python train.py --vocab_size=21941 --norm="layernorm" --norm_eps=1e-06 --init="normal" --init_std_o=0.0 --init_std_up=0.0139 --beta2=0.99 --weight_decay=0.051 --decay_fraction=0.646 --max_seq_len=1024 --doc_mask=true --dataset="wikipedia_en"
Each number is 128 + 32 x the weight over its row's rms, rounded and kept within 0 to 255. Layers, rows and columns count from 0. Numbers have three digits each. The size before them is the row's rms in percent of the matrix's.

# layer 10 MLP down, 640x2560, rms 0.189, rows 26-134, columns 2048-2175
102:114131104154086155174118131193133092070136133111136145115151191106112131099177146084143142121068119101099102172148119133081124075073204097052091128165127182146103107138168126111132076182100138124101125175110107135165137105130129140158106082114107163083156123117127155112162183105145126159173124169145129094190109172125107080134156179077139131182175152200145170158114174139110144171150
101:110161140114140145135114057155138123163141060157084121134147159033200109139082151203101167141092118106110126076174108112102068186129133086140099138114187109161176136117140139118088121120141148116107103109133105151110111087127140177087172155151110092100160120162155073109119118174142116087120119141097149134147167124071129153160080086127121089109101098145180134150135140110072030129108
101:105143118116077111079055112153134107083133121086163100107155150120079116077065101172158110162081137104076139148143101122119155136092123136163138121166122075099094118127151075159150179116120105142104116111144191095125081145127067172067161133066127125118115135086133077164050156102111115093117126107141164130103217121135171131149134058144138089134136157135132106057111105094164163113124
148:132109194119115149121145118138172144097134162155142092136131175123164122134111091084131114128127141172095140142124116101162128156128152092145133088142124102158142124107140143120130118059135142110158094111139148141134120169146170146118111160060136132077139110140125116120139106157113074141131147114077138145175139132132142127138131140145116114137089127130085107116143114128123117138080
099:145110151147102128148185147157098161087097114140119082128148107099120101143107089110087155109095108092158190117145132135186112144137131098135221135134105139122174079064121124172135109158079135078175104103118141129159117105029175116116140144114092164125152071133180133151127099090137122153110116109062094140128145198132095097113072110131136112137087103096074167156132147150160183134169
100:096132155159099155126152114104054146111146127086163067137054127161146130117134110144136142117117082139164083092134127127135082072134098105116068166100128133132137150090108146111107098144133166153119143154134170134129129149119165097122094168108167134130086106121150111101084118150128075166114128152105086132173127182124058077115178168130158099120093130147089129117112148095143101069122
099:137146102097108104136074093066139088115113111080145116139092093111140138146157117059124109142106120156170104109113149109088193130086098173150137140218142125141099093131199122126167108110149140107095142097148101119071124107125151113171110120119166117144108126100071057104084161101043183183121118113195108143091125154118055134153172092122134130076093091180059096156153125114098155126100
101:146134202130161018187183164108162127164130105079132115125130112048114122129191118110134104111073124119155088114135180084130143087150118080136154141136045092151091129109168057141079142127140068130151136150127146066106124151108122168179179158140152136152135082121140104091124127137021122088132135122121140151123131151113089157152140136067054170143140120106147186145144163101102167099062
101:159115150133116111156110120068125115178068118113098170084136113076145107115139108071116130124131111109101086084186151038101097128112067117109115121124198126139138123109162154105160110102178138148111141132117115128141100133156122154142121150155124142103140107131153125088149112136116122111090104090132122091134135104149149108145086124117036137119146135148157092103084109105067117135117
100:097140144149171093107122100081146143104095114115182156126074136151129145094117240106129098127196131119128073138097144085146146124174144070075155117148195126145126120117121142163117112088158125123126162143146141142148153152095164094116111156141167118096116092138081178095118073101120156137138104112155102131126140120172169128138085114129069155178146110129134116155126151114175175112167
099:167129107131121111145044108196100123148188144101168166135113091123136151079081145176167126155115138128134121100121148101132093056126136140110194111128077169127059104091200119132132103148101140129095147209105124167166106096125063128095102199105078172121163184136110149109107150094099112174112107140109120125206080139082122107169110091135094077146109094159165107142133109208160200153104
101:118205094139089154143122124140157097119130154092139139071102085121145103153110025154131161109174108169135097113118116177131153148126167145177187146087140109158115173092119134078105105122146111094142121135123116120103190097182125147176116121124154182155088114124060148119156118114162100135189122063140106149125075110134116180157101126173127097148073143137046176127185117165110119108051
101:127143109141148132123123082136070145105125085100129162076139164087122143122089123133084126136118161127180153112074143098123163192124129127125160132148106141087089042148061118136158073110066078185137208099091110173110135152081211126145190142099163116118145159129198132125062170162079154177129103078133119147110135088097079147126115138124134139103133126095108050119093138163145190166089
099:132138148092149141172176141127069142166136113075034102121169141121142158101087154120076123137084178149136099200132129088119081073093195104113151104176094170056140110170163170185125151061150096124097148120103062118145145158139131123127127138086112137122080169141173117153144111115124049149092096129182155197159107086104179095140105132187114165132042088075145144166135133097174134072101
100:115132135164097147146099086146097111120154113141109110102163225121082122144110146133121116046194114141128148123090146103153107162103141189132168140155126189129153099119088126105149108045104133108128105134155132100140140140132154107049096150082129078095137119174177100103118156098117134143074076107132105140139154158144115071142160103148102111141118191110116129110089098080135127101128
099:098091067158179151210202136147108138119100125161144108117134095172186130146152114088152086093108139060082110140113181169124154105130105150154092145058163094105165113147109157113167073099140052152134171129212079073102116144145139139148108134145105133099065131212115088174126073149121131101080084162148159126190121060100201106154136083116084170125130134195100136161103107147085101132067
099:138090077162110089111087159144097150114131134126139091149153101110148109116053133142060131132064081130105140189123103123113162070190141141124100086093099174046079144083120072131127095113177134166089125153076131145137103176126015119192135157165113083165089161189095145138124145082139105114073157102102032065182099144164111101088138110120107164087135127120133156108088137105127123113140
100:105101120143131156177157166175091172151123141142141173140133169158074144067124156167132188110175107110167132096100136130142136140137123145176099140078109146090110062126156169113197145085111145129066160112120137122137148125126140117085120090115167150217116103100109094098059191144091161164126061122109136101125170093161140151155142137091072163182091135114119059100103143121084121137084
103:121142080137063121178079138128088103153146146133127165112141119095184130200159129097142126139100165119126150140078137181128152112149173114144085089135141140156134151152075153148129159113134126180143105103105127156082140131104114178129119151148145066199192129150140118087121172166148113164153153136109128137132160097128156140113142198159127109190126124129190125117097089084085108102108
099:163100121122134174183091123081161180146091128128118129119089119135131159139082176156174144194138145097151161124147109046156099124171180126173096075104138091124166145096196073091159055129153130119131073132166063068117096093101114106125159126125104103158140100100079148153189133048164147140138143142081174133078115093158134134131140078137146107152138110161152074086105122146127114151138
097:152119148105116090092079180116135193061069092102183128088138104118136113128168209131091111114139179141109117140161087095099194115116150071151145116190084107117099144098069155105142147135137158115123140112114098099129138138117081133101135107138140160160160137122205128171183054079128166142097123130157130096110153126137132086125060084163169171120156130120167139100136133105072095115138
099:174059136112125092152140110127115135186106152131144097101101178165121139154127147148095091093120143161118156131083156137148130125137085168175102187142128159111136108109125101040120141152118171113163112114074069170175189144114158084179073108154166092141090110108168131129138085131132096169145142121113122092127143113157127185198206080166146131061200141131122118094093097106086138164100
099:167076132130105110133088109032103119114142122090116122154140126109101114143050168152181131124113177150144125109121165097059171104160137135137158143171121173126099108147100163136111119157160152076114143063123135091169110147082128167138154128112104177056080118080162122165109117111117138149126120157118147090086184138181178136156092159118129092071190105096099132027146135156119132171128
097:096109043122121170109112141163076129188152138154158170125131124088107142078167124090150148098116123131101111112048136119104151165124088115163092165163136113151128124114152157105104091166125087159125113169130125140156127099151123134171094091124169202123095155152126108122099146109082123196180050152128124174097172127142104146141136103131088101154156124122156130065125089185194147129137
102:077096125086096128085135146138099110147169125143167095139174145146165124106127154080129126147146151058160150181099158152138121144153140104178139048141122167152126156125153060102130144185144122147129097138122067039111078095116159193073129139132126184132064127143109141187105193135100131072140152079142048106082108118104158177118165139094108113173079132124103116131101077120143118164101
097:145137115120161086146094153200104147110079132124149073103146090105151136147129246149106144135161190064183124134094128147127132147158080079143116099165142126094096127109101161074095159146140138114113112117071142133190112078115173099129137121131084144094097136069121136120068106098213155118162094138149182140087109175113093156143128098088126126139117194187134128126128118102128163099132
101:133173149111043075066131085145095097124164119157128174156131092151133163080147151121169123146165071174123077130117124105139139130108214130136144130130162123157243129130108043147097144146120101074153029157055129144113164152128166146155096172147168114090073164169094111146080152110198092092152155104106137181147121091144094138191104054133092105199126159145138193161109150172111157181055
099:153159147092134156124119136137159103087143129130078143076162152078096143105149074094138078167094134070175128091137086214152156132083098099111123150143115139109109120156120125254136160111135120144082118066112159141204105074124156160123117189117175099101134152164138137165132132153108166118166120158161123152132123103130116121138070187150071146140077107169103113132080125143189105114113
098:105065141128174066150139109170112101168156126197026113106138114140104126119168153146102108175114113130102168130166135131100160161094184171055157185095063123050113164098162101150090159184078139115097166137123137138157146129157180131082083127160022137144109113156140116115162089152090100164123150095115140143144055139113104138131154160097171137111196063179138129111083203087170157095121
102:128076191145174132137103146229134114152104088108122081165080160109088106095160088140071081129121124110122073120108149162130176077135112160059094131068115090149129067091112198127094147167164163114121122123101129152144140153115153129073115166082116129178151122100123111090088173142140136126084093074054131094097091114156132106152152093128149085169116196107167132127163131090099148111086
101:085096108174052164103106095135121178104136106118146164142106115122218122118139128096117100147141139070122151129105156095135100147171154152146163177108107136093059152147122090196131122109110125130135097157141130122178137117076167154148117137105067146042094086111161101086095188106184099124090123107148142111195096101106111131179129107132151093120170123065150147090138147109145132127131
101:100063123130098125178128112078145117149102117149184168108198130157118122177105141142113123091112108117145142133068132130111129154085118120139211146135078088100142157114173144084072104183103114085127100096114098130119126168133107154176057068106128089140031059125069131116165103173139166132099174169137090159118107094118174103150104111145170140113034149155154130157167155134131067110148
099:173102104147096156100111150155065107157106179176160155108069148152074101141127108130142055167132140131131131134110139106178140099124145151130131137109079109160104113109094104140122112129125101147162094132153083141197103095095122111127123099114180150086113108111075123098140134089107148157141105125168141168118171081151129127087131175136119120128136153167091179101066111113157115108116
100:204130109167160154165120100131139103117107194163163050139128072120129105177143136175111158089085120113103082218119117143145082081085176083096099137144133150117080153089165133156115139118140136167155159070140135112137112149134131112145171125151182148077130170130151113118092141154101073086175147123118128167163137158087094083138106109165192106117072101129135052130098105141086126161174
098:182051174097157097115089091128169123098118126151096122133130182068102148104135133113137132154145070085166059129166104116174090152131132064145173106060142102095074188195113143138148148084149148189130109107091175140128138157101125142173185111128115156137093152135150087113070135149123110144159119135080140121088119164087104174134156100087150128114125086113160096212121165099103138135158
101:175091176132080116186190147109146169164142083161133102121156116076114129141114119146188102158130133132080181078117078138113079087108127027088172140103110140121121134182157128204082146121124081128164158118107137111113078105123147159150134113107202145136132133120095118101136152082132169083109120123122124178124107127124117099168130169122149098133075140139081147140115091146136094152108
096:177177156122127152115104080117132095255122113170179116156061108111167151147085156114163095108110165167097137108100109155111114112115163096150103103141122159053153132127129154165112125165157115099128139090124142084168149144122143114135127090172088162057173094089103101137137166121088163086159086082145165152125142119118123098227112128141121117176109186136118178112168101131069161132215
099:131155221140073115120127150139131133095121113112112154151117079077179096139107102146152158174117069093156136153136172134134139164097184124173141134077160197093123136164116161137101147212132053134159116110105088138092089116132120112108103183120124084168123182180120151167116104103106122125123122086173128095047083145133142117184095131110141142129106126140082084097107106159130126186102
097:123117143169143150094089169138100112143065133154086130127097098176132104088081116162179077087102155137153127113137140032141114122170146125123106161089082159147103133109052125144126133102194147165146143101134110093133084130092180176126109132121105073151071144141099172089074101094124123114164135148150107139133191109112109110165042124110142129178092105148146116112105129162146066064145
096:103127130138113111113111143101133151113144141100071178130150122123151147112138137115072104093111099076105146161120147150095172092105128137132111116208158127131129095085148139120133067067092096176087137139122094122132111146146098157064154151117127141163129152146185086095156078139118193156132151115114164126161134137142112148213115147089121169102139144126175090151160172187128076033087
098:105087125151149148096156195111066170179121181095132157181074120180117140162172090129138056123110141180122133117124129090066076121102094149154080131182121152106184125129100184110124143086127175094135124127127115118160147102148143145127096063114126098070154106106099195160163152140073127169091141105156123169106130149158154111143211159133162157171107124079220131122125127140149133084072
099:138123133126160111189159138143123131161168171133172138124171172177077124128210178123155130118128159112064131090081117058107133166116140169138106124139144164128139099118154171144131178147106142089115122131160165180099151127099157092124159152166216171118112089145103161105097140132117179122132096151097144175115115124214179147100160094091126064095195153142114126151137094049133113126124
104:077093120125132147142125127073104127106129127116087164063122157133112136157092103105151108156112126151094137086168163114121083137117099151126170115152128090066113123125137201122128094134104055123095153134164079120122140169112153095173175075085086114186173100120089107132104130158080131107132128163084130125124166148112086168124164095075136091087097103155173096209178161123144255132131
097:097117115136172168163129171089106146134068116101071136155097177130150110143152136121104132171153101139140140113137128107161132094134066195148179121114106184071086116120117123071065167095131154130128088130146094154133147092119066137119135098192159157187151093117153135081117158129101145171061136163126160188139157099130127138080171106077157200061134133096196173120162191118100075134105
102:149160159181089145130144141155114106101181119126143148105089099113079129154116101140157106183125150127175136103153066163174131058105102103106164117097103153121134141144103123155130112126087177115120105132138160191101094110092095145105166145136079141144137109132095087108070096102108151127157086146137119130125085099137202052134104089086111179082121037140147125158182132131057126160104
092:130058132132105145099125177120095121098139178130096137129160110083052106147149135090157113117108116095170163128179140105091111123154176074093149145129109147190132129097154184154119111039078117139121104156110127144128120178173105119121152124153108113204118108166094143119104123140100143143119059113090121104146125168147118165143115150186196116163094134097153119132079095161103158086133
154:135125144066140104172163085115127104137153135113131129142110117098099133134124128168135089137144171190112118157101107110130116103127105119082101229099103136105113100108121138070158131143154168122104200121126111114137149120086175142112094074121127154104120082087125104104128146161113159135110172181108206139143131111176066125123091120158132048116152163125129135110128194124095185094122
102:097081113116136083132205150084126189093113150166142112117182135164155112077098164098118097122120154158101178134170103028173102107127097104131176121103116126093136133077181128155155126156168112135178128182092133106098124122174162189077162097136152112101077096129092115152176123147146178114154088138132142117135141164120132126146148078139166155127191124112101101134136153156141084116145
097:116183119192154129089098087137080103115087053044106185122088172070138074185182083114137165092097156121036153110145170125182174148146138147144117145120141156082104183116136096158142119121133109092160152209151173132135195133136201091129134104114117116134076115130177151108110089151085101108097163052130169144145106079141167111124096126071127095125151132165131147184092109150099108118085
101:131122148097202110130137153123170101142168151115139157121117125145149072132121081099149142120100111095145094120133131145096092140172080154077115163137094165131146103168146157152123116142141155131162127132188102109101097089101097057083093159154140100106131139122101129136112136140141153075133125129105114092139157194189120184139029140161078153085072198184121117155134146147140143177131
100:083122072067185093164109118147080116136105116132045157103116127144120135100094116100144140143125100165028100121131122098119156143081154099120112136090144083147158096124137116068120122146145121082156110099149109179103146072107145142063172077138170177112127148139111081135121133133090117105107083138157138157137079156159092156117124183139102114097125141121072077092134138155134166088174
102:099158173138129133136086131188152121139154118083131077141122113147128163150086083133147145109109098064074035187091054126117120175080139148148063122118155159127091152120178182142099160133106105174174108141113121117098141059058148115165153150150094158192108146113160148101159137120138142161154159125062088186062092126152127133086155122120155081126141156135182116141110121144101148162123
099:074105120151132194185124087083127126103094122181122144094143170154108147096124132156174047107117137158167118097146136104163113087217152183116170136128178087115120096137172100152100120142203136110113096132102096108079141127111129099120105131094121157165082104088073097071154080150163122120103109124135182111137092155174103150171144114149113150096143148066083107129172178117121155102115
102:131133134086187128128092103187164117142126126111113119125190191171121185112175134130154164108127118153183143169111160130128159106116087102187128108108120104120079179127119174142163140149109115077083107127147145152103132104113106153137098127118155097105149149093085137176111098122102154157110137071163153207120155158183080138158160152115166167138110212109140126109134135112140150138144
096:110120181110110130109126139161135142127154090146125111138147175105140074062125071105131165178100105127100096077040164112113139122067130122063069121181138078129132085113114167177113111165081117089153103154145151150144150142120139057114138156124088162123160194101129099154107131132130136169140095136134145085073116099059053127129202047110121174099091142139132134102132112115111171130160
099:157098161163128173034148160153120144109135092076141169130113143140137161099098186108102145128086071123180117137129151149163141175158154121124119183101159107121084133124073143106180158092123127129107199205136131139153158139117096120171160038151185142111091077070087125087159107153139166107129080109128165130165155137152146163106104147131142098135131123174162144125153108079105083117141
102:123170121142136149124121118077098118161089110157074133078103097054116137105136151122099077097124144131143171123140112094092114178126123084129093177128156149083108110112122193115147121071144134165182114101177188107126101148140094055039113096130211146086115116118128162142155147115146101130098046098077130149119157083149148054104132175102155129176065181041093106103147170160155145145142
102:110171052129102140152096112089120123178105058138113142149124097114111112129086061166114102157095127083128105186139112172140106150104215133193134081140118124179166059123111092158123111204144093095155183169153100144111097138087164126150148085173011060110123147129139110102177067156125065131105104119178109141144129121126157078113084092140087153100071122158129119134095134142081120122168
101:108137085067175080188107124155143086066164101164062092149141118118178101188157097084142160106187053113111138131125092108158153081149113130150136124100154144180124138111134151112144172102041131110147103143127120108136125166108061117091102103147080108065159100107225098116185114115131131152068172128152092090120088114091155070151113108125103131063108148100046166122130156154120153140083
100:156121163100086203131143159113074076113091085095124211128135121147080088139148078070091097141100142128164178161092112120153183106147152149154126155088132122151087112111096150072110131091099114119173159119122175165107201131085077152100040205140081119116172110115097152101099108136135155134107155117092135098128120092166104066128174187151095131089135119144122134129076156165152103181122
098:163138109114133146056102123148104121157048104078105098121130146131109114156098168079133103069072114128128104096165144175198135126183103132120106127127075148163126151134096050103150139152109090147088165138137103098153124103073086140207119123124188172121095065182106101107119140000100122155147102117164153101156084124150124117104101090155174136127135108068089159100144072069120113158145
096:118134163089125114139096109107150098169106140134144094130151129165164120131131108141116125099086099112088182105122171086110116123112103157116134129083169150096179127126153068080083095091117110108120134123124124110108122146138112155135151105115136134109165106073110081186095118140125122110112136148144185116166224140139079091137115175084094158166192080113129109162071155133106116142124
101:125128159145104128129138104094107079190061121138132114112107097131134114108129092151152105146107106088106112100155136084147125140146138154185102138076133089122122122073126103126111165079137051136101163187147149105113113090145169104151092152120074145133202127141127132153110167193229102165143131142099160196124078073081141116112137197055111119142079129098063127164123087098092151099122
101:106070174120096070131145115123101140154055121147158126160079104157078161165103137147134170076128152115141094146063133082090149061149147121109067122059110124108105144118085197122140140150127120148129112134137080164069194160093184114114150119118133140129061074063179131182100108144170092075058100092119082133101072116095117118079163167140130105111182123121131110124150082110162078136195
100:138143132130141182088101135108146088156129109154145088124107067143140143185134114100128041074107136169098128101100109122144117095078132121124116141190114149182160172132041086112103149121103161105144091150107108071112134168161144134148135135092152147110142179103144124219185151107097081112106136043139141171139079112160142122151114118177092093150148110092152167119167134093134072122110
098:158131133104115143146128126125107146141145129145128104107129156134175189163070146073131134188100121163100109123125089190091135128102139140110087127118098128114204193114099116145149158171113165103144168158161148142137170076154132092093099181131082064123099171121156139097127146138156194133087161181161173173132104115118111105135134111157160106160124102213117130134123096108101168124073
098:098075137093142083144122107096134198130104104171118122114116067186145136114114147196105186099140085122100100108161048120103129172083152164124140159119091132103149184138119125140112053147125129132131090121151082094117163077163101119143166114105195152104110126133167102167108079127087085068163128110092152104102152034142139153096110105061161150088106122120108146152070168167194096137139
100:134113056099071145141135148134177120117090114246062071068112115153089161090120117148149176147075116084156147157141091167098133119137094099169143149114121137143164118146134148091123141105114148095159151193102104152147102134123124101135077119113161161086118114167124119089169109169099164130106150136124158088178089172097126121139188146174072146098109140070116118098180063083097106036167
100:136128111154202077143112141162084143073101115096149206097078130121160094128104112132120130124138141118118081158143105120145134098116136193089118126108090090162109178127070100092092131160103122113106114128148125126107107121101151142091101097110085078121149142166073170106093124146126095156145165123186117101160171150110100120077137108159137133144197152065170145124092172135171124068113
104:092113120086140204148126125165137111067115148186178110113149121102115172140163081148123133133118156106136109112161173097076112132130165128160136098186100174129154143138145121138156130122169133138147074148102103178091151101151119155106099101139161117161170094119166169146136115108094132116094120107122139134102157171085153100218132105074099121103164098179137099178154129164086177120101
098:146161136113125100107176145114111093154135123103128099118155157114158121125145165165119092113087103132156130144149162138070104138144156119188114102143175114133127123095119156150136146124107100133110159179144129133154095155106099128108107114139159255080147137115111142183121121096069101099161112143112109110113058137104116141116087086130144152125116108078125163116130085105141110175104
101:194126133074155128132124101098155126121093174157113106103172096092133158068129087121076119154129126103127091133114114122121087104093133155089150116077144117053058151149075108135126117112197166137136161082115146165118141065095145110139140127090069144118101147101143193144157158159166139106148084128151138128162153152127090145150151119098143123113144123142116147119129203114146150199162
101:154117120118143171162144172110092179131128117126092109076111134111120049151088162132145165108121184108127138105096092101103144129143061148148148118095076128118091087101156127126104125036123060154094112099135149118125113160189203145156092047126066110078090121149108168055191172120128080147113114155093105130152177127118147118144118178153087074098115099139117119166110142104165092128131
101:122101122084162099153096123137116128182194105109162058113075160115140139212117138165164087117140123123090076132168170168099155139094104107167156118133102142148142114096102104164130177059098169145161152216144180127144212109109137122174091103168123085124162162158170066153120129092133101149139110133093149124159119130147158091112134126105086098128102125161099126109084148070103123133125
104:129123150102152145116084172125086157114123161132149104129190113107087098183061112150099153149096117181144120115115122130167112115115132106059178075135095176118177095091107106064164160126136075120082174072076111180067150179137093115129168171150126117093133171179071209129153111154148085099140108101117099109141109134138131112077134092144072084111124135134116102110128136105147115136090
101:130158119118098148131160190181207092135107162116176136070096128086096060114143034107047106146154086082078145060171084141119089110093168173067124126132121130163164124143191079103166102073130098174141150160144148115101149123126118156108081157167102123099117095143110138200141212111163103072114051132148157127136078125066132099149150123176169127039170151129168117107086175071175155144125
100:122131136066102110043113128118070089135092122109157127113138162154061098146165156121148119146129118053115117149177112077127127097101180128117044081100124140139115144152110140077092128139096178155114129160102094115125122146071192037128108119121105086126149108098155092157119090154119077166105134139123152092131125135114166138145128142136073092064154116178090122172108177123104194128064
101:128129142129160123151133152103206156106155109139055103105114126071087159109111097184077132071105107159116185104099105135090131134102186106139114116080128120153101103123078051164128149048082109167214152121093159114129163154151095115135153118071125153094105184104083177072151147098126138188109101112135108106128117133110155168156085134092100134122120166095157152110117160101166127162198
103:136136149114156147088094102134069154054132090168156160094160140095161101111078163169110119147088076124149183105127156126131098106074079138136120138157119149094161121146152187168124147098079092093100150134063162092069158121154123068128127115006084134148121060118179133052063144099112145148095096111122195100133131085172079111107056115136095132087148132116134153121127143125065171094150
096:120133071095093153124051176091126109130141141208168123143095106121139128131146105116093102121099125157072172140092125142116130112121104115115078167147132140092138089099069140147107116126117108137068103166157103085100123130160069139067123154110190169150148177165120112218108103141137106079135053132143115134113176110121139132130125110093111109098128086112105142130123209166148108199073
101:135143152116110093106146102137131111126092136156090166097144129153089183128121082087106090126135084103201150135163133128124107114137143164146130139124110095169109099103163141068182196162116077132141101114086155132106140104150099106162106128103138131145105117107074133023101143143118120089165108110157161146132126108152109134135130158093067096171156122099177139168122183146103182072135
097:147087042146169118182147135136124153122158032168136115060097099087071150126132161147143148133127089063085096140091109236094182086077142129156145094142097115169158107116138109057141083197145109146101095149120177202080104097136137082094092121087051104133107130150175131171140154137094098176141151104113145216107094096097225070095147126061115094134099167145119170089135178080137105158066
100:098133099115143142141144173229161129099096146091174141078148125066170121124148134154129164097123186152198089128132090145078140113112111127156128152072137133106123169155141115167113066133151094124144090120135127125146154127127116156089135149097191122097125167177146145151147132126138095154123192156132185159094138145095081101090109101123155120126102155107115143147149114090057151125151
097:084105139169127157141194078144104169154173120141137121132169127167169129162164195133099085085171138090122114141181162137160113096161146140137176137135123137190112089131130108088154127106126122102188204092120094122089141149134072112175082138106135136131146134128060171154135161122140108162144118096121129074153110150139055164113158100183087130133141126096161146178108102117147107070139
104:096164173137112216129167143183078123120078163079116066151108156089096147130089108149098164117103091174141110089097147195124139101140128128131143177123140123092119096144154116173179116156183109129108105123156137147094205132147099076120129090115188151116148075108079149145123111113156132135145142141128149167126095162134136130066107100196143071098197105063171103150094130141192180124124
104:115053171131114121181148137090197116027107126147108134119136173133138086140134149088106091093139078116144160156127166203128132107105162121151137086128131160132121081172137120084072135114091120162128167103076093104139144116171110122087094115157108122173099185136132129105162131076183098151149098106113125108145108158106113088097193159093102138151164079128157163168128138179110154118080
096:113202071205175147152172130103127137115140137093125206170148151141146151158170122105120124053144119135125127090125121084132144162145119123134128137113171189158129081126129149152147177143180116132126107116128153095117112115157136119117139122104144052101137113145104087125173163118079103105178154083092142124144119145142171164166040150120164109089127095128086126112119144099091075089160
096:154143133141126086166136130172138151104124126116175033131099107097109181110205146175124140151083126100086123109180158139093071144124127166122161138116090160159127092096087120071110124179149111137045133075074137104137179132159137081113160163130125090141128104122180091093108138123126153139135149139155118093154085098117145141117072102095126143097111137123104083128041102123128137139124
101:140157087118151185137162122110127154197100082116040117196128164118134128148148128124120120176132169122115141127084085105112160168104129091176096139133165143106108111105125151124071130120150128115140107134203063089140130114114125146145137109067036093101115185068106110114093123113129078144142168095121151118100095191105135155121150106131156108113151169138121132138194062165159104139138
097:197104124163120090158102126176129129090125159154146152093117093122158122082146085085138100155095132182103203129098087109095189118117114094127090095090068139132136152132140162141105146103140124174118103129132167136132100186119156105109098114165138108141114160136165120121083144119169142136131135201081098132082073082121128138202117153101121129148190162125101086150121109125127046161070
098:170135109130138123155143127119124191102163099144160144119080135116152077082126124134143173074166128095126083138150095130141069108136140124138155133165118168161108156107106119094124100107129157088174093107124127184159126113164083077108133149109126129078066160142123154127080129148077122120133078070076091126085144149158126157120158168089214147096108129130163130126107200095118057082103
101:105102139119110103116154184128145160120113134152165072045133115132092080120165064120095169075135148100197112133130204100109175149109182136134149127134122133095106131111078137121116151247107105143146180094113064107168138112118121115078115124080170157161147123072148119170111159078125097111137132116105109081107132127151074127133116134135143141142201161160113140143131182116153129150076
099:105093114144162168141109111148145106109152157153130123134115080065113082097127116104162159119061127081091185090144136122146142135096121103134113152108080135121138124140087128122108063093175158141120093100098171116114159162152163117129165112118136128099151115105171138125100124112112098124116144085107206103058188148134107074131084128133114145120140157216116129088129159148083122140058
098:173064102146114136142120162095091106087139138125174173142161121134149057156179112139079097086148141108094110101141125149103122122123051133151075142139159133131101135125095113115121173086157098175117154142145082136151155116115094118109095098113153156113125095157130158124120116141114102112163107127076112145139156174131143139106051169071114123128150116109186097152092127090173160157125
098:150142064160140140119147131130188179143128109145155149196113166196170056129147130196099151093136166124134118180145186087146168116099139099086131137101140154117140164159142119144112120119135083152123092124109080107071077150130094136177099160137116144123185109130133196113096162103163106166086107131146135137135125188093140123132125177119106145168075148168109192102174085146094107072099
100:126135120102138114126125069081148099119118156138153125060072147172138128189112020119137130115131220104160132053162144095134108103058157155160154134107159132091212141109124153095125130087088148096118088145131150186090093085112123116077141136129088170158114124082101130131090096100123183138159135117144142093121103142144206142108111090160149080073133122155110147125145138180123149124119
100:120128107079208116123178105118122122104126105132096133134099121134141109127155141149160111114076191108121168119115168183124115117141095124174152144083118141123095072091163101135070161147145095127141092193142093077099092118144173051126078090147099088153143047079139146176106158102099151129143158101145106147075147132122103128145165108163122103090091160131168071128084063090214114133144
103:129151203071153065154107141142090167037110159172151150120104125088159083113131115140133148118089132124134079110146143067103152051123090126130098100092122093142185098142160080186094105108060136159175174171146143146127201146154131098151175094143180076185162054147107137182121113119083120142088094129120061076148144142125154166127151077197161087143146159172128132162105088115135116137137
099:091204106148137177099090095145130121155159145120082125144165145095083069145093099176118100152175097085107119101124117091106094091124078083142128117105182137172115115092106114072076076112157142168124112182122161133114173093111115116141134130157114102089161105104165107089147154095124158169109116130121155080105183141124141178092146160117188100148119106167163165122123101139127119119104
099:166185113164124186161089156155154104086146115030095129117090121117101155110125142165176075128154134166174174047124180065133167047128111099179152121109123131174172155132111131180048112129082144203065114084171141076132126065125139154085116100141110106214073147081131192067147130090117080110137110105101139154115096122106110064100155136058128078156123137140175153105148223147107117132063
099:179122129128153179239164125120090141131220093117157191162110086147186105087151078104084115103162129141098134123127088079125115134120109214191123154138118130133148118113107153166160174154160077136118156057141093117080100110154161131094090176151141120126148150168100164170137125095133155108106166164190116102085155142157186127102114211125134152122138158169165090125116116158110155135115
097:143104092179099177133136108045146145129135152076112155122097182130132115114119106107107170061132095134113162139121134170094139078188150092138127179113149088099112118088099163117117109192099101153104127126118143079098165120097163167166099115102193149067103095108144113098149126139129118124114137143102153171113199137160041132129181164168132136115084209143134055140075178160090187098174
098:113162105101095143119129103122141117059171156154071140115160116142175141119114115151123125157143157155196151179093208190184101123074125126141079182104121196097090120092144081153158110054155124104138183171152104099138128123091090155121120082087160184138146120130146124105137112214102163153170129138153140141119162146107159135119100130136145118131064071134143084113185078133059122181157
097:168143124098147086140164111154090078163092091123111128078090123156123122123160137114105128161138153152133144125105130076101129135114109125141160113148142136141137110156126125134159156082161128140102168081141107154103135076121092173112118132114075132110110139104108120107127097161157152102132113143107111145148145052168135115090136078177104127128110110179145133135125137127169068135108
103:134163104111098193153091079098133123086158050131081131127173179056111128161075162149136099082083126070110089117110131144176068141113140158130144178108126178192121132077112160135074091146090159127133108070134106181139125115164084134116155131082069125150131147127132107089089125113106084134156104081167116146132132118112128107075089160143162169149086099130133122125154128090151147091118
101:077114095136152060144158155167086132184071153160137083142205156088138153103125130116159104175080171208116140159155127117174132151031143116131120116130099110136118175085106098123171149119113100141063124105153097120081116127113153132128114114103136135117132124106151171125084104085143160173193101072114117112110161129102161126115128215065159085130155116101080156108115168144130125171111
105:122182142165178167108097161087147132164134086130124118164120118080135116127151078123097133162149135128168178082159153088127139117164135173148147148132157128127126170117107070151142094148149073143133158065125094100139136118149111184133108095151214144134136089116069108085068077101185159112116081130183068131127081150142109145140117155140139123125056089127187098107118108169148129144121
098:143101182145136118123122167182139118074114138109150118095100130169104104131151097117127163066167109141092133105136105128182153167159162162120109138195219157151098100133073160125098170115157105185172120129127167120096125113121099093086131141151093149157158157101131127187104091090130121102121127086172134065112133089136127106132108088126125118125133150136126073135142096076147128153135
102:202132120076160089114100136068178113047110207127121126179115178083157071106133087174123122066132158154096169159152117108126141098122085128129117215126076123082139090186128082210153209152184197111105138163125150121174114130143077179086119173142209090128120146157188100170115107118149123147137171108166105051096113152152059072150130093126153122144096129131145121120169116165125184088117